{
  "qk_norm": false,
  "tie_embeddings": true,
  "init_std_qkv": 0.025,
  "beta1": 0.9
}
Each number is 128 + 24 x the weight over its row's rms, rounded and kept within 0 to 255. Layers, rows and columns count from 0. Numbers have three digits each. The size before them is the row's rms in percent of the matrix's.

# down: layer 5 MLP down (transposed), 768x224, rms 0.117, rows 30-104, columns 0-55
# gate: layer 5 MLP gate, 768x224, rms 0.129, rows 31-105, columns 0-55
# up: layer 5 MLP up, 768x224, rms 0.119, rows 31-105, columns 0-55
down30 107:143099151092153129160156155118103161180127138143123159105068131113169111107159120106161165064148106103108136115114140142151125099108138110115112125092113151144114162086
gate31 095:165131142123140101095159088128112122118157136102140088134141139154146122152144137125129089080084101101121127123120056125104149104134108098165112163122139100109115083122
up31 099:153148113134119121103190123153120113093135159113154132140077126148115126139157063123104089137118139088122119165109100131117143156126146126121163167131106155127128107088
down31 102:083090133113104111107120124106130102128116125139158124144132134128104133156163159123144102134131099098171140152154123136139084138134139177095118128182130110112144182137
gate32 082:107136139086128113141180157122122130103133104140124129145178157117127140130183146088117141127090136149111115136138122122155072115117130118151076135175079133132100123098
up32 088:130157124099157123109160146111146142121148082157102117139142122103152121168132130137107108125120110106125130117119117116105144122153148130131140145110100082109152113148
down32 086:144129082142133170150054139120133135146111154113150077149136138122119147141098130140172123168102125192135141127145190120112147106108089158134106136125153125103146113146
gate33 087:118109121121110137081119133143177129117113129143095095113120152098141101101125120084135144153150113098105142135113152133123137162144131094118182127134146155142116181112
up33 093:119093077145129135181078111144142136096119082113144142080134125138130140082112167112166161104147126128127094082154136136094136132155151114151167129135175173106149135105
down33 096:101064117170123117117131162148147130061126116151130125175131142107110128146150107111142129143127118163117077151114099145153131130122126135123140139153129064112146116091
gate34 093:135126120177179115155157143131135126099107120100147121139132127137172139175096125103134116124120140132117111148172134132115108191129112098118087127129153113092108133156
up34 095:137134119176115147135099144137186142085166091128195132137142144149094124116133136090140095117083154136083099121146131110145116157117116149112083097102150128121116148194
down34 097:151130114144117132169108108119160139130119111121089165167103129146138178093108094127110193128141140091128117091113149136103121090124157091137108119143179137171105146137
gate35 099:113113125128151114136132104142120168135092143097114152168095108086096106097127128129109130144155101109131142177135122143164163097158169177112130115115130165094133109147
up35 099:144145140132167122140098100160102131107134120087128108150133122122129168108126105105109165118132125149123094149145098129095137138125115120175110118128152116119129119148
down35 098:162150171148107134128141093114153109100149126168155117098161121197083105105123143127123089123136109110115080169123154133118104121136137145089107122086132113173126116125
gate36 104:137119125134096122095160134125157128134121169101160112120107124134154181112143108123067159109149163101144193119138108170155129070156117093123152126118086152116126124136
up36 101:117114177097100131135156141141124125119112161127137084093105146176175161093127101159135140071100140153167114088120131143123149199117167156128134117127090180138155125113
down36 104:165181095143131113151138133088135135145147135132127124175151119101157134160122120131104142119132103148140078128137110135150154097129119136109123148114114143147094142097
gate37 089:158112117118104131164130145142115157111154123200072158121120145143156162138123162137107100144119109134126092174156125121151117174122176115100100189125132127128101116056
up37 097:123117176150150130096156088138142082130107128121159148111131116113147137116138138146097126105165143107131183058119087137111145120141057126130149094131110120181174120149
down37 096:140079105150095133177115130160142174103139101127111109093099117122129136172128134125146138146046146131149156136104103128128135127126120116113109130128144105126104128128
gate38 110:108120120148122156121127136118130115139139147093141121131130149099149132103181121171132148139131142136102124152079157119122112155129158163151112133136106138105098177132
up38 106:130135126114147124084125153108118096157131158151171101130155138137109122111113176147125162114128125115120159098137141143100121111068135139148166098127133127103137143175
down38 107:130101114125110137117107114145090173116099140158106116133153124133141085164156137112122132108160181119186110109149139135148123143137110093112154088165136113132142078141
gate39 092:156094137147147110170134148144114164088107158151119166162114133150124137130140147143123143143130110134115120158122145133149158181134180106088152164155070138106105111139
up39 096:125140118166105130086103139087156129162138110123114133131128145135132153118162120109162145121146133196120153132114148133128134143149145133126154124118121124139149129107
down39 098:190093147107137139147160082111113128169134143113147139160092140122116119156144110111096132168105148116150132169132137120122132108132143108142126113062167122104155090090
gate40 101:089084114117090124146114166127142143114070135133148174168152125115128099109161119111131143109131150171129124103157097132110135116107089143125125182110143112160166121140
up40 104:120100108139086131122156145117118153132091135161136110088162143149099091091182086138124147152119099103124152163091111120169095169129143113103091136156156132100137107141
down40 105:144141130133150115105097139174167124164164164131140145106117120153133118121110117105121092118157145126123085129131124119085126064107095164128128143078119149116148125126
gate41 097:072098157156151170175142165155134159109127121138119127143109143132156142148171121125129130114151140140122093102129137100185146129102135099104122198102128118123126150137
up41 091:082136144103114139122092106094158096123125087162153129136161117095164134084148147146090155103073098147097129106167096138122079104146121155131177110176130129123132115142
down41 094:119142111116102151120157123084114151149144134117096130148129121134162137131139147126150168128146128124104097112129142131187106096131177113152130127119168078135094118135
gate42 110:112173133120134128068131173083133168142140155086103101175110145145149179150114150151129119104098179110153139102135172123094141114089124117150154107109135114111123131155
up42 108:129143137130140182147154151117152157103098070124120164105125150134142145153107112130145111093099125154150076118129190108166141099083141132096144126156139111152134109130
down42 108:089165136133105074115136151112100142171112120109177126132158115110135116146167086123145123161151128133138135064124112095164121112096145124147164124078090097106151147116
gate43 101:111086127095163102098172107154120086104110108104122137107120124128101146141122118119139150132099129153142126124147101132145146121140156146123136124150130182154113151091
up43 104:136108097122111151085102122166187113104123197112120146111167135157153147170147094113168101114126110107116150188116146099142121121121152141166138117146120127125135122145
down43 105:148136142133152138074109120141110148107118095145121143120180119109088120159146142105140076131136094164128140100137170122111132112113133150117142087111101091167112168150
gate44 100:105090125142137129133122122155165097096142110109100145117143148158123113102119170126159143118093115112142072167144096119114122117101129153135127112109167157149115112146
up44 101:118102122136125106146123108146100110167090115165143145127117144103116122097136150117093116131111139136121128091176124129133086135121109173152167123119134129074145097141
down44 100:147095163153094096091127117112151138102085133137147137131122138110112194079108083127128151094086141141141092141109132147146088094117147118124132151170135136113114094138
gate45 101:157114158144106129113124107145114116150121117107123142112109134102158104138158100108113134115142117107130113177072159126090096151123137112184125121107114112081151134098
up45 104:118208145126143145124164115106136111146177126109135114146169143113089130115156131148087181102143082127117150137100127121147120169159114144187141111125111108163121173141
down45 106:169110121105121108147109129125119115125080131148106131112078146118168137113106188135103093100120157107130154075108132138147127148103154113090137154149094134097103109138
gate46 100:101097151134145101133173117177131086107123129134147114108121122112110144116148131120108162152134101125096135092138092123137141187159071173144119132110120110162149122161
up46 102:114133143139132121126114102124093112164085119107114097108156114090128151090127122130134121145125158128153116134130141147140129101137128146135097174128144156105133081128
down46 102:150123147175112140141159169113135132138133145109138112107089125091175129137104100149159130110129159114117139114098106148154174148128101117127097104078095160170112140173
gate47 091:124085136143097097112111122191134105120079103085141159132103121088120114056151116106102160127136127157101127088120105111157104116142102129140099135110128141146135132123
up47 101:132111126109124127156100131125091121155117147131140110112103131092113156118142105138130129123105122128122187102127159122116111106116152152097136104102145179139144145189
down47 099:139120146106162165100147111137116125122121169145154095100141133116142096131104118158100114150084157104113094120110152114095171081088116129132115156131138142128128098140
gate48 091:152072131132111138116097101136121136121079143126132153124122116092171104125129136120096127117119129093178130179127136164145156082160209102131160133159158128090156100121
up48 098:134110116134112134134161156115137130127112135113145132142105101091087105087146164115117122156097131127086153120144099151135120132121122178070144103100088179152115139161
down48 101:128075124123095133114132108117109117120066139121100150129129133125113141104102124161140149111098145064148148094161084155124146140147172134126148115161136129107133126137
gate49 107:138086143119112135107135101123143132126144153116164131155144120095121111096162126150101120127098150104109148111162131121186115123129097142112130124121131138171104128141
up49 109:090143117139099123134100142104120061137142073153141145122137113122084076114134111118125145163163142123158115128146098107129115106110121115141092105129128133109151147123
down49 106:093109170136131164174141135108124097116106103116135157130133118095155132107117153146158096157106104154148130136137196154135157169143109122085088110120163102148106127090
gate50 090:147090129112097124158132174133134140133113140114090119120119149136125133134138085118140143106143129115160120085145164124162098085135133118098141107109122122116133123129
up50 100:120120154114120143145093123118144133167137138135149091162134110125171111122136158127144085086097137156090120096172134116121168117127123130135126146150138163123123152146
down50 099:119106143129067066152124153122101129142151125128121147134108124174135112154161139102158156128137143122145126086172130120127061099118145162113097172106162086104147142139
gate51 108:134184159123116154139131122131121119144167137116139157114123153116157128109138122107111141150169129076154170131107110117141137164115112108146134152111114126176110171080
up51 092:144151133100125160129177125128110151154162099090121133145109105161165177102148111120101150143149146113118122107149159146157117166098111089133135129082147069153118135171
down51 092:142145126095126119123104144127165134118098116142130081148097118166114134106135118101144106124152084173138104146114079126182156127137141132135083124109115088184124103146
gate52 091:094144145150139104130095121111151121086085159149107095144110117119150091093138133096144088124135108137134129120142142135116135129123094179103116147147172105151131108153
up52 098:133108170120153137094141115123113121143110142134120120158131144131131174118126118140153149115145130073104130163103104097144171110150149102196113132132125144079107106125
down52 099:128149155126122150146154130120137156127132101150077145123147125134148084144139173133131094103141159143092143130181150127149115127150062109110047139098147144143084125122
gate53 106:157147108100131114119140128156183112144121104104167152152143116137129131136139123128087112115121151120114169104122132103167125120142122121133161097114112139140142103178
up53 109:140130093121122106132111144133134137170136145153140106121133124127116129091150125105130055144123150099125150121161175154127116149133149196135117111135117145087160150117
down53 106:152107122158178121126125096133105154088109154125107111103127117148116133167150117138111138163125084167104144173098109141142172120118126124124118086146102127090138145112
gate54 095:180168111137119110117156154124133146111159165126175139150119128120097131136108150122117114138138117112110129107113104107140131153128151091156128155072072111133121112166
up54 100:094116126129111130140146123094160125130129109156140152117150134090104092093168086111113094110091144068112144133140076115137090125124098161143092097164131125117129138119
down54 103:126117119151133164127144113108182149102129120133138093149165124182137125148131162150173123131116156128124116166098106124162121123080107146133119119158108098085080129111
gate55 108:145157125147136122123099127096127147137161118154142123141131133119162130111106181112106135119141144146109143102124109122168125131114129138124152173148108079139149153136
up55 102:135169112160144066166110117128102139168122128129187078109124123059097089126101109125097129168125128161107142147093113127142102130115145182110101102135130124118147141144
down55 099:096136142175117115122132088135099104177118144114164102132093148114118162101105123150136136139097081152154125116091140123098164138120154111112134091141128139124111109146
gate56 102:093144160110129153153137125161102106120127134109115138132154113116127131121133121127129105105087133153159107110131092150134131137113113154117139118120116149171158110091
up56 103:127160126127100138130120154164144156158166101143112120127100135180144131120085126157109139170150116098126120125159136121159122158112141135129161135116130093113145114140
down56 104:147120143101161147131113154171168147165128160119109127145138126140098137117109137123123118100171140126124136147124119139135066105104155173151149148104123124090145165180
gate57 104:177125114170141128143122096167089108131114139120158103134139135115123167146141126134121132084128108138147149054111151130136171092115132111120149143130123086129137099145
up57 106:101081113160104142136144113142089109089106149123126146117117123143109163110146121137132127113163118118151181123121126132090158105104114162144155147151123119147154105164
down57 107:094090110150128142121108103075138153084143161132118141146168145081095122098111128128136110105154137151148114117152102120160121179112121169153125178165140115160123117127
gate58 105:117134082137122160109132140105107130117131118126120110148129131130178120123186131132139147102142144147133125161122162129121131123082108083137131128145075096143111112103
up58 099:141196091158133111116091112150128138150138131119120095131110141155143163132116107156135150135141100157145138129103135142125120167114119091140145127138139101136140101097
down58 100:143111192104141083150160084135107135109087137110100140115141127088121111125130132118145109110129134129113122112177124122113127107152161165159132157214071153147095118161
gate59 094:156130113110150167114177138156139099151090143111129119106120133149121132148119143138106119097105131146179111137085119131126135138159144122145188113110085154098129093153
up59 096:142135144104142135111133156145120123112094131109139094154127106132150126151147153167136086122119161111153092093101140131147170107151163124156139125121080124103131118165
down59 097:102123150145147110133154108129113143082130120126148105122089137146107094167124056130091173154101173155120140140117108120107139141079099089121135128145124149165117137092
gate60 112:130105144142089116078148163137107141119166184117081095158082137153139156132145148198128099100124150109124092170105158111086159128094134178142131125098097100108161128150
up60 108:111117163149132171171122123142140114090124129127102137099129110159119101134085123128137127145128137131141124153129164118105159102113148111098119159157108131124070147117
down60 108:103131162163148121112129178129091168155137133134130128132157125116096133126115122140116112110144144165159150115134145103145166137112124166117106106093160167140188144112
gate61 097:147158118146159126125112133106135146152146141150131136105142138128148159123124157170120138102119127109138138096130133126119161158106113109108119176127090076123178155113
up61 090:130152117166093119111133156103085155173167125165144120129135139159114112120092131140142113123116157152107158165135104124158128147136137131120102101142122083113110134102
down61 098:142116175135122114104131128160097108138101129127146151125091133091111166187130079127121147150131130196123090128138106121130124104148118122135125095163144152142104110084
gate62 113:100161120117132127116104128113112104157158131136112146147139119107138074105159125133115098110122173110159139146126155082129128098090140131083118136127114113151109133156
up62 100:116131131134117081099156139149136126160088121128165068145117150067078134110114113129105114159129098162126140170120124140132121129144094157154148108122117162124142129147
down62 101:149113145156134134147135109117103124134097103112121142120124132151118157186102126141159162121127100101113118142143105115138098133155129152141131081159118130112112129131
gate63 105:103141132155140125102138121134147135111111140106117167144106117118139132111150153128117122127174134145105144119123160131159154103152129087128147124123085073079142121192
up63 104:078101102119094138118124126154131129147111122120121152131103126126062144118161108144142129145146137109122162138163109123091142108158183145125179096094098116128114115153
down63 108:132137123122139128109102140135139142118143154135131096143109132136083139129100135137095103153102109119129126134150107133112151175076110126144155123106202114164166167109
gate64 107:118153110176124136080155161046142129139136114099139129089117135132157065107160127120134149104135107116110113121170136146139111132086101145132115140115114126127158129115
up64 102:146126133129159118133138118104141119136113135141157142099151135145157126120103111121135089148103143096124128152151149115132124052110154162146124118132125143156130127182
down64 102:107115097129181153139084141112109114088111115116146094148165118127149132134145134136087116143118134174111129170115151139095175098159113125173161121093121164149129162126
gate65 100:099130149142141137116157131122146186129124101137117117137154140149110115161191112122136147092155071132066159158126126145126089119130112143134117174156086090111090162127
up65 096:152141104135104133100129121138086141125110155116103114144114163173139159168129122134140152168131129129172129172158138089150142129088156146185156176122134086136115116139
down65 096:133149151181105116147107116132103112148180164127132128104126143149133146186084089120147137163084090094110158135098100107124122158132133109121130094126119134101123121127
gate66 083:179132136122117113109138076101100108147156131095137123128109127121105109121127124139123120146137140119127153048158145131143172141171119105165109138155153134121123127181
up66 090:147148168123124120116152073114149084093149135156122144118098147161148140087159116148115132109079143124111132108106084104136134102148104122169095151153136130133125170145
down66 087:124104161148121121139140129156148086112130106114140165094128132130128150095114112112124183171147130124103093122158151151130116104073147098184113122066114155133108125121
gate67 092:136141134142124167084100076113127106129149160094129124109139134151159145109124148153130154087100108138131094160119129110098174122110121086180082128136131122084157088158
up67 097:143148088129071129161143147135118175158176137140083142137117140139142141117125171131116119127119125173115118113171127117102086129156131102156113131081100104146099120079
down67 098:138091121130110140089115135149102177124128152132133139136127131136129102126121087151123142098156106064098096129093122131106143102170139143136148154136089115115150098134
gate68 102:148108119142121152098131111124103103137126114113118101125176130124130161090118147142126128103102116104162136088135136151099132107105106150184091102140150111159146121148
up68 101:115136082154113139123106125121117158145167094094126122105116129122145146144101104142110158125124134178114140121087130144120134152120148132165089097089163131171154123084
down68 103:128145146127116101092097068073142130115173102143133118104167126107099132115161078118153112134155085139149157160131114125124120163085159134108159097163095085135131146118
gate69 087:133147117139115098130088091071085093124120139123125178120153134110128106111127138117156121163173115139153126107097137132142142093139144099140108120124156137120082143121
up69 094:135121145111119114148125154179125140141145143157073114123121167093116091148140097091123099113153135145097060136094148097151110164154119127129147142133137067127112131099
down69 093:125151143122133110139123194128120085123149156125109162142138130113091133123099112118136143103183132163100093117112093120136150149105166140143157085127123140140135159112
gate70 084:104144133082128134121123115109122133145112139100145136140144110105139116152113142145126092124137178104142129135151138131131166122152105091101121126105107101158114130163
up70 092:104110158142114150131123098139147135102132102166108149087112149150091129130092082090121132188139117114121084170159155132156127082135139135120095111115150154101121118141
down70 094:105117153129161110101137162099102111158126131136152147142131128145100128108096135142173127147161113174125130135144171127160095125094120151103157152151150136118167154121
gate71 091:162118135134129153114110154120114117150111110135144139149166137115149111126129163118111163164077151107159133128169139127101110165093108127104111178142142124152105113122
up71 088:099140162153144129145129147097155140109157137170111113131142240143140132141146130111132103116152146094126111118126128080129126123102116140139158119119122122122143135110
down71 068:158107129136108109157120164102100104127113134114156142115102181094134178112119144103131114104108159088156175141142129118156139132158159137123122151119120142125161155114
gate72 082:118125110152129148154079141120137147127112122124143118140207147101151136104107135097157114138129097114163134123092145131125119122107087142160091152146152124127119139094
up72 099:165168092121132134142115119104095128149137104114172124119155086097143144123125176158124152151133127133130179113140091176116170133114120092097153167120131138148152115133
down72 095:128152123154156095111068090080156155132106118136179103095149147128137138128144157128158108160133125153129145144103152110115090143118096123095138182145148120155141116147
gate73 101:171133115113143151145145090169119169085135144172112134161134129136117149155118137120127134146164106140152136131145116137155111146108115152120099176148117118085121116123
up73 099:111098114107124162157167120117081121099109104099128149146150124165119114099085167118127099129074141133122157111175115131143111125147102130089106133133106127089063154097
down73 100:161098127097135085151141151151140102155139130136107134127101117115117096169151136140139146123144170128107072126116116120122105106101106132098163142116125146173077114132
gate74 099:102071097155084157167125130126151143131083112143161143151141139119107115089093138112104121117133135115118139174103103113173158105143140180148133145126140160100144136114
up74 099:131127104133121128188158151104114125127148138122147154146096120133121102071147132125136145151114133156106132158088124155133132134111150118083177148096087151126075158094
down74 101:164111170149124097159113138101120144126086170131151121106113129126136122103168088132117102127109144112140146164106105125139165128105143122154146109150115104087131162110
gate75 096:165187083119111107095142103167109152130131161123154128119105115124155170110129127123126145153144094141146099099128141123109119162067127144146140140117140141084145152142
up75 096:086107150122112103096136106141126137162117149121159114117090121092104119086144135147106083121118148141078135140123136134110148120160156105098156098130117101136164139124
down75 098:111087124140143154094186144125158116114143122130132127151181103125129083120142142098153119087192163155103147145159124114158124119167131097123128103119149123161152175171
gate76 077:130121123130078139177085148119141166116122096156132112118147097090176104134154116141061112134114125115144152151113147154145095119142166123123150143158129100108106115096
up76 080:154117158129165133096142110146143092126123178038118186122115064143127123126127147162166148151141124130113145106153076155129158172145127126100101171092120111153140128161
down76 088:165087102115102097142112133146102153094105116098130165117098128108166114137125129159136150126078126140121122074110095149123101164138127114113119115161117169116088089147
gate77 095:111105128150145140128096127137121148091140159105127147129154116112151120115145134125177134103127120054125109120128106140119148122119117139100103125079130123143131152130
up77 103:127180138114136135105169140103144127142152083161131092114139156139114135143159118106108104153124137129125093122111123094132126154130129115091122094142141120128173096106
down77 106:147111113128130094104141127130153132123124128116128136119096133115132136109097157144144091132144132092138132137108110137121172190146170118126172143051155135120156118136
gate78 115:120170140106137153126122128097093147102166119102122123205171127096134112100148135109115143144109156125143145131139089145112145105116118087141108115158135144172129124122
up78 098:168118124116080146137178134088170161124170115092112124107137131121123100097131115150113093132123167101133155117157126119098145102112129126117083122104124118165132125119
down78 101:116133149110108129112150089102130143187105151144099133073134125147114089119137128153183105157133157087127114087159142127158140175172155154093129137147119127133182116110
gate79 107:154134126146094174093146136114147130111182084140122187092158137136114143147147099109120142142124129102127139171152128126125093099147149147108081152125113113119156125112
up79 104:095192139115141130145115125156143117151097108140098120129129134124130122149125082142117137110152141123149126150061147126167104130085140114163181147147128134110139145107
down79 108:124098138118120069160151162120131115095124120115147115151127131169121116120129131139158095131181146109134131145143139123101135081174140184135134135131111131127139169156
gate80 106:111099105149100119133106142105143129176101152116156189158120111103118104094138140105079132083149130139142117136131147143140136179124098136138082109121154143168131166128
up80 107:117121081123116138134175181112141158113120111156127174119150134181118144144132119112118150129105146128162103093131136089113120119081098110101104166151099129127123100112
down80 108:124076134136137104132100108182136113133119144139137085141117129140146146053178133124135138140168131145120147146148088123193147116138144128169161117137127126083132114140
gate81 104:148148109140127136123115135168102135093097146122159116153112111167121137141161148124119133125129172113174120106108102119166166135094159080145128126138131133135133094148
up81 106:115172103122107187169151121112137156136196106116135118116132119114143124133143090113120091124102118133116157116141143151102117107111098167113123121113097144148080160107
down81 101:129135144111144135122167143089171118112145124136135148109131124113119103154136119098148124163136175115124101105142090135152057140111127123122125165128153179126111150132
gate82 107:118115089115097113154140123117108154130112108124145130124123135080119123082146126142124102146110136127145144141140145136165117153124153160118153128125116175168121174101
up82 103:148127105150141153128124174131102179158122143129112129118114140117116182089156127110114148150117122097128126135108112129121135094141168087131132077126119123140111092148
down82 102:119149125154133097109110105159140131109144131102125120083154144149154167175106094132109152150144154144142124128116130134151155145125106115123134139065167144144137121134
gate83 096:083138133123108111117118110139125122124108120131168116150163108086150167116118173153165101126136059127160160119121140165127125121109139128087162111081088107091116102175
up83 107:158108121087147128117122154103178135127167129111089125123103132126129127157123124120136107121148135127128141100100154120146153135194152144088133152101114116088072217162
down83 100:161127113113106059140138126166120106100153114106121168117139127139151134119143138107079164099162142116113143142120094131202154127133183144153163122080096095100120167100
gate84 097:127150129128112155145075148099138151075110135142105116118160123073136130136115176148141111128135122138173177125107153124137160097122160117126117142111110177114128133135
up84 102:096170120116159115142135140133146127145141136165172095112126129117137147157139102141146105143124147129095120053101151113172135182141117121105106143105140088082114123131
down84 101:109113083136101104134161157156111079115172109127135160097140131128119142129112106093138160114167127190142126112153097126136117124146172117147172122117141126147109107096
gate85 097:144137129175130107132102116181163138068125156128115192141137144132095142095133124109136136108116109069140106141104111116172131147114170123139096132127153148115142090103
up85 104:169161110158135106135099101184106140111115152138090157159109135164120141140087155118168114121115123129122081116078108103141131169094133140165103138106137177142114119090
down85 099:118135113148146187117171152101143091152141138157136116159162120123122087109126121135144122144102143157099162123140120113142133140152111160119118117149088110135106165126
gate86 110:130152130088121163131125166118141169157143086109126104145159130125141138125135198166114103090092153149136129111143150117125141130145152110114112135089145148172095162164
up86 106:149141162105139167110120171152137138124117140106160088145149127123109120145105115181105101112109138119121096135122134141118131153123098141141100130085158139154139089177
down86 104:113099111148142151132107111165052148140134151115133095157150127123153114139125095098158120135134112151184124144148117113131140115126144121146121143163090057099121098120
gate87 097:127108137135164101095160157119120139164099149086111117135089117149113135119178124145113132131166123104165170122122119125116136163123157114110179143146080129154129104150
up87 101:144115120146149131162166147101090124125125113161127125119151124101123125141137131147116125151068120147164158193104083135106146160106203123075157126133061142143132129071
down87 100:140110146132147104102078123112153111110106137107166138131124132138112122160126120120096141115143121135139133089103129122152117121143042161160081146136155111112191126157
gate88 107:132156179125171162130140100100108128113125117126157105136142124140123137142161145113068148119107143109111116092176132135132162109100137128142131136123153130147109174112
up88 108:115123088123151125128114139169140111103124125132083113169120116140114131118143143122164112127174134142122113120106123114163117160156126098145162130123138107116162117139
down88 106:102159083150124076142120104132117170102143129150131144128166134115109135148141124110069119103156152160124153150084105123103134169195139150147108140108114144148146138140
gate89 109:117081149166093088114175120124140099149095127145107181123121130098105120095154160128114129122110138108153128174154090149117103145089105162114141134120072176123153120123
up89 106:120132145126117146154129190126112124116146108100148105120152136122115113134156122123115136062123140213097112088132141139139113118153115142152067104121127139114065137156
down89 107:114138142142103134124106085110135141111139138126150124106141133137111122189088146145146085126118091100141106125117117132113150172147116110145179085049126127124151111087
gate90 090:137128136113118140130113096136099117143130108092141137123154123052149137121141187146115145086112122139130161106124100129148151141172132136150133102142147139139117152153
up90 085:154121149118168147163144117125117119134155155157106130133125208171132139148149135103119112124146130118130105109152131043128127137138136157127141134122138121102125171096
down90 077:101142141140143151098144132099146132118124139137129142132081153169096112132087112120140113140113128158124105128115116123135102137105096157122136119154117107101144059116
gate91 098:122147112145103116134077107165132128141142097160182153164190127131108108117106104117058130158129128105101119141134146097196093141141113114146117111179220096108126112137
up91 100:151074094130114098124132164151139132123092162157092139169101130151069121122146136128161106149134081119113079140095086131124184174119141132110162137120129111074139072117
down91 102:127151113147133156091095135103122130119124092143097094129129126165188079117102102138093150175110106110110088139094172119120087125118098123141073138114192142114143148121
gate92 107:113144093118150138151119113133139137136144146098132159145100135138113110090178150129096107117142130090127128129164146098154080151123118138134130135117087166159171137108
up92 099:125134122135133161145124111099087177124148119120128130121166123150125095164168160161140135085142139155117163099140169110137135088071139146059161119146114080159066136131
down92 102:104102114132082194102101096133154096146076126136102159148089145082096144113140163116128150140127087078136143126172119125139096146113153118145129176105138166109148137118
gate93 093:126159157114115127100156101140130117105141121122159128102141137086159140118109146117102117101123131147145139110097124138160093162148133119133055132136103131097137156125
up93 098:156098143112114120148151165101188141103100140104152141151142110139166105152133133149122103101161119148093174081181141139115139128178094115094128133131140127127137181147
down93 101:073176144120121075162110135130109156159116143136153086169119127124099106142145097111112126209119117177120089089095158110111151195130126149084136152091130177104163156137
gate94 096:120144153076133098125129093131127134160105107099162101139109109101146184180138129151088140111101116121143138168111117148128146107143169145144124136134080116151145124123
up94 104:096144126089074157095128133111133067134138071165145137126159129154117177171148109136093108147106130120155134170136093119111114125116139194166134122122117131124156118150
down94 102:134132149146116162128162126109128143153160132130147119172153134123153133102169134128188145142089134165151163120156108132139121138088135094115082154139120127113099128136
gate95 101:112113110134152141137135147127119132108165114066087183150117106121162130148173121130124181145131120151144130110133118148128129085094124119124118175123117130117120168154
up95 100:100091099166153094123157141137120165157123158119077129093078171137171131138181135101182166142138109158153130136118144073086166161121126123135112172059107149139137156125
down95 102:122094123136200137135068131121115093123142160119137099114101135132167088085143140145103102120106131113130160102126145117123171145157095163113124139150116136117165119150
gate96 094:166142132146116149087126068151161130101151147119151133132094136158107140113110082135121109142138122141176113165088141116156148111159187106146163151118163086118155114141
up96 098:131137132132141118089101109138137122097113111150149107150146120116097105105142118119117098151119126083045135120149113164170073135148145105108133111153130120126113147141
down96 097:147100084152061116131125075138114152158138119115089104122089122109127096106106148149157149142129159076101167143115109143134120146135163159112162123148134152133143110122
gate97 096:117128138133101151112146138115165124127187115143147159164088139096136078138124153139140174123155126151095122147122096129118147124136113114108112098138077137130079175142
up97 101:146117150135105117074142124146132137119142147113109130178118139174108101114140133102124123072134115112099076133112123117147126161135085159168152124113135152100119098201
down97 098:150153116130143148128108141118137112122127126134126105130104133109134125119164154112133089169120136133118117142147081139161130169172138170147137132133104124188084136131
gate98 094:131173124156096120117151110089154124126168097139121159124089126111156132130115119112089174122163102151149155130123150131130125150106114095149142121124136178122164136119
up98 093:153161151121133128121105122091154114108132171142121138104118138157130125140123135111115151132142093172130178100147132165115102139126118121077118149134152179145160174106
down98 096:131125174129150109146117133122118167148110161117093127097147120128131145142114124140165093144134151138145113138056093134118147123093120119082123140105166151100187105133
gate99 108:173132100151147119101071116155125097114144135138156079153146115113128126150139178104126111116099095143148136124087140130127183142131154107111158141114129123087142088166
up99 108:118115118169109122143120116136115155133176116123123183138108122141097086085132066118145158079159111140105091137113119116117119125080087084125143143155139129114123149121
down99 105:116163111148138153133093122084182120155139114128146114126162121152118111127152123112145104159156100143122125106104139128124105164148082128098143143132182104123142157168
gate100 102:120134129129121139128142108115153127129125125136177145094118141142095123162130119136113103088086114082140074159156094129127174115149131129141104117118133163147142097102
up100 104:152124120152141142080164113099112091108119139145128126132111124127101193164127097118101107099150081068139090120105143140129145112135149117165103133114120127087115100118
down100 106:117135148105093138123124165136098129167111097141120087121096123121124139120161122134181121142120159160137138155143098134161092082118142125124114129123154114113192147110
gate101 092:084145100144101164133155179109159143128129155126160107156132111120120151132172120125117103123123132136079127185119111141122134181104154170144122130101118145071118123178
up101 097:147102135154122144175092120137106119143134089106088145123130144156149089163101133147147094169122103111176128144095132103108130101116107147124114131146145140157152131140
down101 097:124110138124139113156113130185141150107130161113152138169133122129108140163158090130166076124148112131093108138130141125105128122155121133128145118111144122116100172130
gate102 101:151161146147151108109128149123199138104149163125133115185108139159135125158117170128096107096133133117066104122170158132123116150152118123105151096108148129111163129170
up102 103:085143091122146157154146128100106121177122120126138159116191118136109137130141119125113116116103104114167168095145117125139156133115106098089145138131098114157112132112
down102 106:124140131104109156125146156084137149024144113135151133149117130131149141184103137150134101143089092118165093078090097103163121115135122120114118131098142170148118135103
gate103 070:126143171132110164090107098150107109124122158109172163129137160148131136125106116097124129118112116139108075121100107095158131148136137144142104107128147100105120161141
up103 084:096160148108142125145166110169139099142133138060124127169124113135131146201117152153133094085120142129100123068110140114136143132146080131134153097113087153137119157167
down103 086:103109154126154130172158138100108133116126171151135135144118137172069115067105142107101101125147157134122135135130111105151162128110129182133133154097122131113142080127
gate104 101:098086084153085120160131153174131175120125144100101163130066130132126102140138103094105116119144094112112104143154093136102145148123154104098146131110107098142120099110
up104 106:172146195118155176115144112115157128134084138121175124089145138111144131132118128116125157144147127118178132088159120119140148113128110120108107112120102137199137141103
down104 105:083099092137090130133126145158085129092127143134116138102098140106129124141133101085194148087112115118140119147142066120155132133140092158176123135144147157099120123116
gate105 094:142167120092146157137114095115112136152123114083135123107140122135159145137129115144111111126153099135149161126076132133142144124132167094120155119175129133149103156105
up105 087:137100103127142137166097157104148151052142100170157122119168146115116115147141135085143118114114140123135138149122102134154119148112152146100122112138180111138109107119